config.yaml
n_head: 10
norm: "rmsnorm"
optimizer: "adamw"
train_tokens: 456200000
dataset: "wikipedia_en"
Each number is 500 + 25 x the weight over the matrix's rms, rounded and kept within 0 to 999. Layers, rows and columns count from 0. Numbers have three digits each.

# layer 4 attention output, 640x640, rms 0.0476, rows 371-421, columns 0-127
514526497529517504494467495477545500496491522520518491501509508479531496488506532505544510519480479515497515471486526497476537472486555502502490537508523478531494522509492484532493474504505519541475483492524516501487500529485514495456529485471465498482531508545502494539496482506466478481492489549521465477525483490511506533479479480504507510454529490500536515535522491478489474512510
541509477453529491515519461446503490498494492505486487497508507516507484520515486478524519447497473509492530501488467476481487486498522474514505513509494482532489544481537506492513495489527495483484562518506479489508500511528513486487515540495474507485523536486515474536524500496486515517468465476505462509513515488442468489475484516525508504540473498548514517452524498510505504498487
486466541494474497539437500483455510506490472493456513486502497487431461535482495509492466524484515514492459487500488503478490507484496498502511487501516508463488505490515515498485457480481483484502505473500512522535507494487484517558495525500528549506494508518500491460502583515519521499450537499489505491536520486486518527502471565442545500529508455464437497483504524532492471492490
476483503504539500508506520487516463511523531501519501523480499502473522486495514541522509484479483542518510484493476500524512490492495513491510501515498536557488501528435487509529485524535512509509512463458516558441475489479496453493503497465494509488526509518499478512507491488446544495503455531482523506495492494487484507525500521523540511528499528553468495551481532476474455498458
493564494508485512519510481517491522461509488517457507491504472494502495539480496498469477555468485467456499452478489482509500499469507536551489522493519506501480515523492530512498441496466491478462478511556512484543487533468525524471517482510524540492484492500460467470442505526486533506472496512461544551499491462555480500500493505460481494482509510475477518494490474512503525504504
497551490475482489480496489494463520517499488510501508484507507460467518506456471499513490533494528471497534478505479510507454503500491466531510501486518524438499481502524508524506488492477503489533468523467454521510484514526505495506456544520528485499523512501514560473500500497542525517549522481502536525485487509509463494497479492561489519505457522507487513459509496489528482499485
495545489523476500506547502472512474481502491504487507507483504479514457544473475489466526500477489465487502499478510491519489474516531547541520505507516483541535502493500539492465444506497527503492502467517465493508500528507502499490526490469493481508521485517488498538510474496493509498484502518491488535491533511534506536499485527537478537477494474501515478476533527540486494523455
520511474492503482480489467481506498501492513529542489474488517480534495484502525514506504494489516496516526459476491511498506439456502506517499520512500493488460486498519546503489476512516504476507555519510490484494513505549480550517493508508501566524522533488478534508527542512535508517485486521510479496504462483504511468474505485501512521503441535468464516453474512496477507503504
524531480563482492498501518463472489537483486526507490462499506481502472485483505487512506484524501458501530514497509501475509500487516527505514505532495477485533470525517457525497518488525532511519501460477458512493487445491477457563500511489501487515514493507543497515530501453497473541486475494510496484475526479476533485518516496524498501571521507528508457505496483498514515492522
530517508524518467481516474488526485495482479539534468482525483491523477512473500479503508500490470505487483493508504530469520566493523532523525493508475486522538502486471509511520499475475520481525534515510420526514479474500474504542498502493483504490527536526501506468484515514520529490480488466465501494512481501506442527505517508518529495576471514504496505474500479477562492515506
493511502506493509479525527492442488505517510497429520507523497504471494543502504552468513508495488465473532484536511517521500489512503495476495504501543515477494501493523504475501477495492483489517468506501498562493545463525475485523436517520512525518505544483522486514546474506483481472514503520469516513483500530522558484502532528483502461532452530502490474472526494512559513502510
490484515503480536447481494494477486539538540484529535475536531514564530519522501507467528503521539535493486488542541532499495508478498510447473478493464507473518488475537488483494508534502482535498479461464444483468519533494505519486520548507458477541532481534535511465555491528496470449494544491478464456502542525521568567519471510493498524458462463494500510453521561499496543500483
492519508458459501490498500497488508501534503486492489511511513544483518506525523515507509519493509483536453528471515487486528537533485537508511509476490473508527519484456514543490515511513531489536491478486567489470494556472525491501491510482501504518520473526465461443457513565499536468497498497414529476557488472528520516516432534463512510525454524506526505532510499495490514528505
511517460509515471555545478493506465485474486513517503483486447487486499522492470496480487482487472483490524513453454469489485465504482508547513484510446453535511499492518529515491476488514520531500477556487460478545493494507497498539486484514528490474481527525523538496512520523533513509508502506537481514494476541511509487497509446485513519465486465459519527466483536506514499531511
531487460520477491524510531511501510495481477514499485518491481490513474478519492475492489502515490501497482497482490460475533445488493478485477527507485472525487490525525464512473504486508498512514488480477484519467491460467496518502480493479477501507547502534513565482505465530510498491538488502483505465500467503493512506559540435517528512439515491493489490527487503462462454540504
526526493528518510502527515466545476487476489513510493482477477494526487482497485484479500481487476512480515509519496470486512474475517516522506482538454464556525526489464495493487479496521507526492489525495458492479523467503446538489505514522482540536503479495508483525547552495508459517523479495540477495473463511479516465491497479445479491497512489459530562497490489414541509487543
496502496496492521482453488548497563518514499491485501518494529514525521480513516519516493514492505496510476537519549495509499560534490481489501506490498505451519499514502484490467534490507491538483485477465505536472498518494501464485538511472491477496522497484589506469532477490510526465506518478471487517528515476523508530475500445479550501496530436550559524533494520494527498498548
492510468484489522492528490487510465526493504483530528467497502491533528476507487517494492452489511510496544498497473516539460470475468505518525449495462490471485487499528523497547521526521512503485519476507503533482485477492480532504509497491492499502525538490523526491505484511483515439524497475462529483526472527515469480514500496529541500494486528509457512488514544452505493506481
509485527514502487511465523509501513504495483503475490486482492468466480469491495477495478498533503488507500532506490480492510539509501509489529481520501485488502498491506480499500514478494514491477546436506482461499468496528497506553513474461474520508527514508549547530538513470523524465449461510499483469511549489463508498526508474489509546504472475542503505455520563533453559512492
495480500437442483507473505478453515545485489509522497480504517495458542492480525499488479495484505476506492494496494472498505473502489472527515460490498507477495482467508492529498531489494494490526513515510562529501480500458524471458514502492488497515501440476451422488483501522457515533535447478497490514495472476465503504507495483469469481477502514497522503565490470499527525508506
471497475497497516521511495462494509482508492470481512528497523478429490498511467474514502500503518484525524483489456509518479466520494488510512497480524524476510488550493501499524517521486522514476488527544475486517497516527557520465519478488549490475508511547447519503475530486475520514500539532510469457527477514582416531471468549553493498477501496514507513487500501503523476498473
476468506529518504545489549493493495508487520492518500519462482495471519475506503517528490500516500523520506505480468512510498478498481509522510500526504522519507476515449479516521492521525501520483477454474501497495531441476481459533527522533524504502496482544479462514490552482487469557465536558525523500487524465480534508530491551463504494535549446486493500534501496491488462466484
491513498545528512519528450526518465480467480490543500470529469485458508528467420455450481491518498478491512485490455515537461505509500499536511471483458542499525443527507534479556544490436513534464447503507534522521512494485450533490494499528537493493456509489496495502477482470496485488483514502509522567477518487493474438431519492463485475511535500446530512489492425503544505445536
510482481544483490448515490544534512508455459518534476487516475477523506482482478468491483525515489473488483496511513485512492533516500520463506477490496511483483476517492475491546503469493468490479522501496485500489533470519512476436516487531503505502507515475505517538504462476463443487468532532513484527509497524498481519460581494572482444513528536505520458517499449501485479479474
495513455516490516514498482529507539474487499479489499481527493497526505480525482453494486547520526478504516497507474527501486490502459529488500493481459472452501487514516480524530538504479488478501464515522486513536459531488521507518488479461540503444525520523514518479465456521518520506483529470496527532485512497507445503535543485497521519502496475489500519482514473506532462532490
509505496509507515515530493475466475509497474514496498496555483495523517517501496520450478445494491522467508540524511476488485499497479474497519490508480511520496512506559507474459523480497490501525490512448507502487549470542427491535451481539483509520501519473563543488542557491556515512496492542511465533498507484501531485508491455458550498521450484516547502474500469525538504483598
494503537532537485517505516500563511480489529470512498519494499512485479461503526486524511465505463512511533545466483506515516492524510516541515494517490479551514504504454510491517508535531525493508498494496488465512467521496520502490531547482473490491522464519507466483521517495525503549459509465514471491498557464436523517553484541545534515503496464546500530476502520499491490509502
544489494517517464494497457492493521461496466541457483487501466504487494547474491475466479490496479496481507487513455520453502516471506522504509499495484462485474514468537555466503508448452506522513501536519476510551472535518505512504492475463490502458529533513526562499512541497546564463537510421536460501503467498505436535486441468528540539476500457539492524467498530543536485545499
473496481480490526518522507477498496495538514465481529518522526539497506516530517536497524482447494519522499503503500496497522473494469477492488534472499472511487533484491496503469492533517509497513478464471463519464531464459505504460479529523493463517480478505500518515481482523496479446567492490476513492455499542498540531498503499468477466470516489526509505564493502477522501488481
512430532504533479565493518473505518473470496534493481514458493505477479512502483494504476499512500513515476508522480521477518459472499525463520532517501488494501481507488529462490498481494505504479494461501518511470504484532515552492501550511507522550524484492533511496537505481504480469497547489463502434529520496504537490494512526506466494501469504523528573473555541445523546472497
491502487482480529490475479480441524488511510476481498491533540510501512524516526492474519505520510497507534498491533494504504478498519509488488472485540511470490498495571477512483540506465490527531513467424497532492502456506466459506499528471443503496512480508530474509538506499490486509523508499498447495477487468483552503493497488512524500521521474544538489578441502491523464488544
476491480498494518484479489520485511478500519480476520495464514505476488505499493521496488493487522494500494520504480503538470506525496522495505457490448451486495516478486532486513513520487515531501495514514516476502492515489511532445549472458457488499523463507474505505499478511510484481547466451504491462501441500507521500497488444526503520420529498484527534537474528482481474541508
500500474495477499520495506491472519550499476499504488500490504465518521493520517479505505479499505482519527493466482523490463468525471447519513512502499495500514489546503462562490510498529510464517531508526515483535484549485523498514512518462465507490526509509493498470500493514484484510490549450515457490533504469443475490500467504501505516525480496529502525489497472473507489504517
492490517476497505498499509458502515495500513479524509488528485527470528493503505493474494470476483511485508507458498474486506457521495489513486487502494491546515525481494483526487553509501464500509522560483470500479521498518460526530483476528493509490484544487522516503525517478530490518497511511533475522476482542484471488491499480491522498498485489480473483458480507487503472479508
487483510506489499495470465488496478528490499492484494508497521485436496533473463490503503505482511484509476462518472530501487539525533479493514495493519505517509489522482490477503490509456489533429469504554526509497509451522504573457529502502519519482462534512475495542506575491501521471484538483513481460480492520526498504482479577477526496509556459455483508475533541516555473487487
497486556515546511526524510511525521517509487490489507528495502509517547457514503484496473485501513534483491530515528492566478494502488473528523485538506543502543456523481483465525492506497504530503483487512473487473516554496536484444521479492498434513505477513495525507520486481516477503540496473528453488470505528528485536485475477529456497438495501526574505482523507488518542520497
487472491485479493538471491496484507525496487501506500485525478485503490527527549545524505498510484532512498450472507508509507481475475469505509527487547511484460468522517468531481496507499503518493487492531496504517484554503527487483511553477489487510519484500523483474492488541511532505483474468467508538509538480476502555496487526507503523495493503505459508464561480550507513530495
512508490453538512534467483503501505449509517485479499504490496526516489541520511540517495464472489519506482512471484480512503501501520464530491488495528477493500537491498521492468496519489513497472504509511543554501528489470483490508517475491550520497476513469483506511496529481502519488522489480520530494509470492531477482458476488445519484490567440484482471521496517560528481489491
484486492497522509499482526497515492483509499517472488529476487498453496515475518539515478467492469541520498496481487486490539520485535519501493510499587490512501516516488505496474505516466496486494492522530478447530494479524470533549509483525519504491489511512473515487493543513521530507475506513535519515496473487521483477515513498449530533477487487435459518462499508510498498493536
508520486498462522501502494480469485509523518499515516481500528516543515519536539530461530510503500498497505501480543485495503451503522514495484500495517481467499497480545500519485499524505511505560543494488470501479501519467502478480514549504450473531531445492500492479510497516500508523548448479489480476519482516478502547527472479526460518467497502537468499529475498507467541522469
495496502505503510502522477512522505486505490489519508468542467521531536501529482484469464488477483523493503498505499507533465509478450519531531474489456499481507484493497514486504507506494495500514508496496511531491558489494493478473484479526509504545500491482473503498531513482492483542544463483507488470510459509500509492462499495481462466517498501513560501523510475495555516489491
509494499511470498501478498503508511530497492498497510494508513480509467475499507488505508541513520461500487499474517536478505499516495529489516513485481484481518494505515522514498487483499531495483496446540562496468532511472516477462497489506504500528483485474461503516495491484474477448475439475459530461518522512441542504503479502488471447499486526523531489527555485509484563485472
496486496516509499497481486516491470475498500495554489503465493477478510528488504513493502485461501516504527482487504514504447455537519494512512453490503499478455494509502534511475516490476498504514532489458493514481507464496447497486492516490474506503501516481531549498522520454488522491533473499500487487503449504481507487481510476519519498507540485530508496558454503500508472472498
533522451518496495489542440523500505483483481535472506461516463493516481517482483482447493481516467485472546504501461488494488493471514507491485510473525498493434493500558535467523503491457479455472520508537480498544508487466522518512509459514546532475472520488468515481484509485504524548454515531482537542481508490497464478526519482478466516485517484497487489504440507559509528493460
520548450505464492466518530572457516500514516508441525496478506525501460494509510543511523518483491461501506530510525481462481529516492491493461525494478428486469529457492483515484494499504496494509522514478495514511518521558536458477467518510485503495504508484513513528518488472502469508522556548516484510500496505535536509467497514549476495493471537511490477491497527518461481508485
497500531450492500522455500467487542450501519483500497495509493522499507518512525559495511520452501502508472479443508488502489488544498512524483495492530454490515535468468507514448506517501473492519547492465501477510480506525477498516464497483461532489537515480555554497525532512544536533484419527510471487526451477472483483527525476512561553504471510525475502483463527504438450533507
507484514477498506513480483497490498523503505493471508492527489511499477518503487518476502508522487501484459486519506498478549531458495515475467539513486495513490521451493507471529470499490478489523499488446521519521513468492475515550462525526529542507501506479527499471510531491532504511470517537480533526492502482466544462520529497482520495544503496461487489491480473470469460483520
514493504515531491521527517487532542507492505495547508487498498491496542451490495442481496503532499510514545534495480484520482447473460514498509485503488512511531487483530519494516547491483532491499499499525507471525508480510504510483484504508485488499503522509497509525519507518498508474503463505487478485494487511508509489477503501492469499466465516497502522485532521517517520513485
507491509487520478496499474515534517508476498504503476511486466509472485482489462455531502527521511499509484476495466534504500513537524510485505510485514505530528489522461493506533528487473491496510527557498473526503508507498478492494520505528504502505500462457476471493468536509504533494523448458517531552499436514515476493462468469474482507497490497428470490488467502487499498498518
485503524511525512484508485476484514500517500495483519479569468529543500542535518532484490477517487535493508499503492489537523540479474504512482532480518504498517485482532486475493491515502506540477514519462462512486504458526491554480491497531469502501486526477546551515534491501511498491526508482521473484477483537489518503506526486543520505484522504504472499488468526464467478505493
479518484488500500526530519491471472479501515499525494499515499518481516518497493512481491505483493485509518469494500498512498466500493494519505478493527547504493470493490515529503531500474502523517494445501526505475508529528499505465483520504455497523507439474491489512535467488479478509495513540491471474480528473504523523491528551549473489488486540523465470514511490473456501488488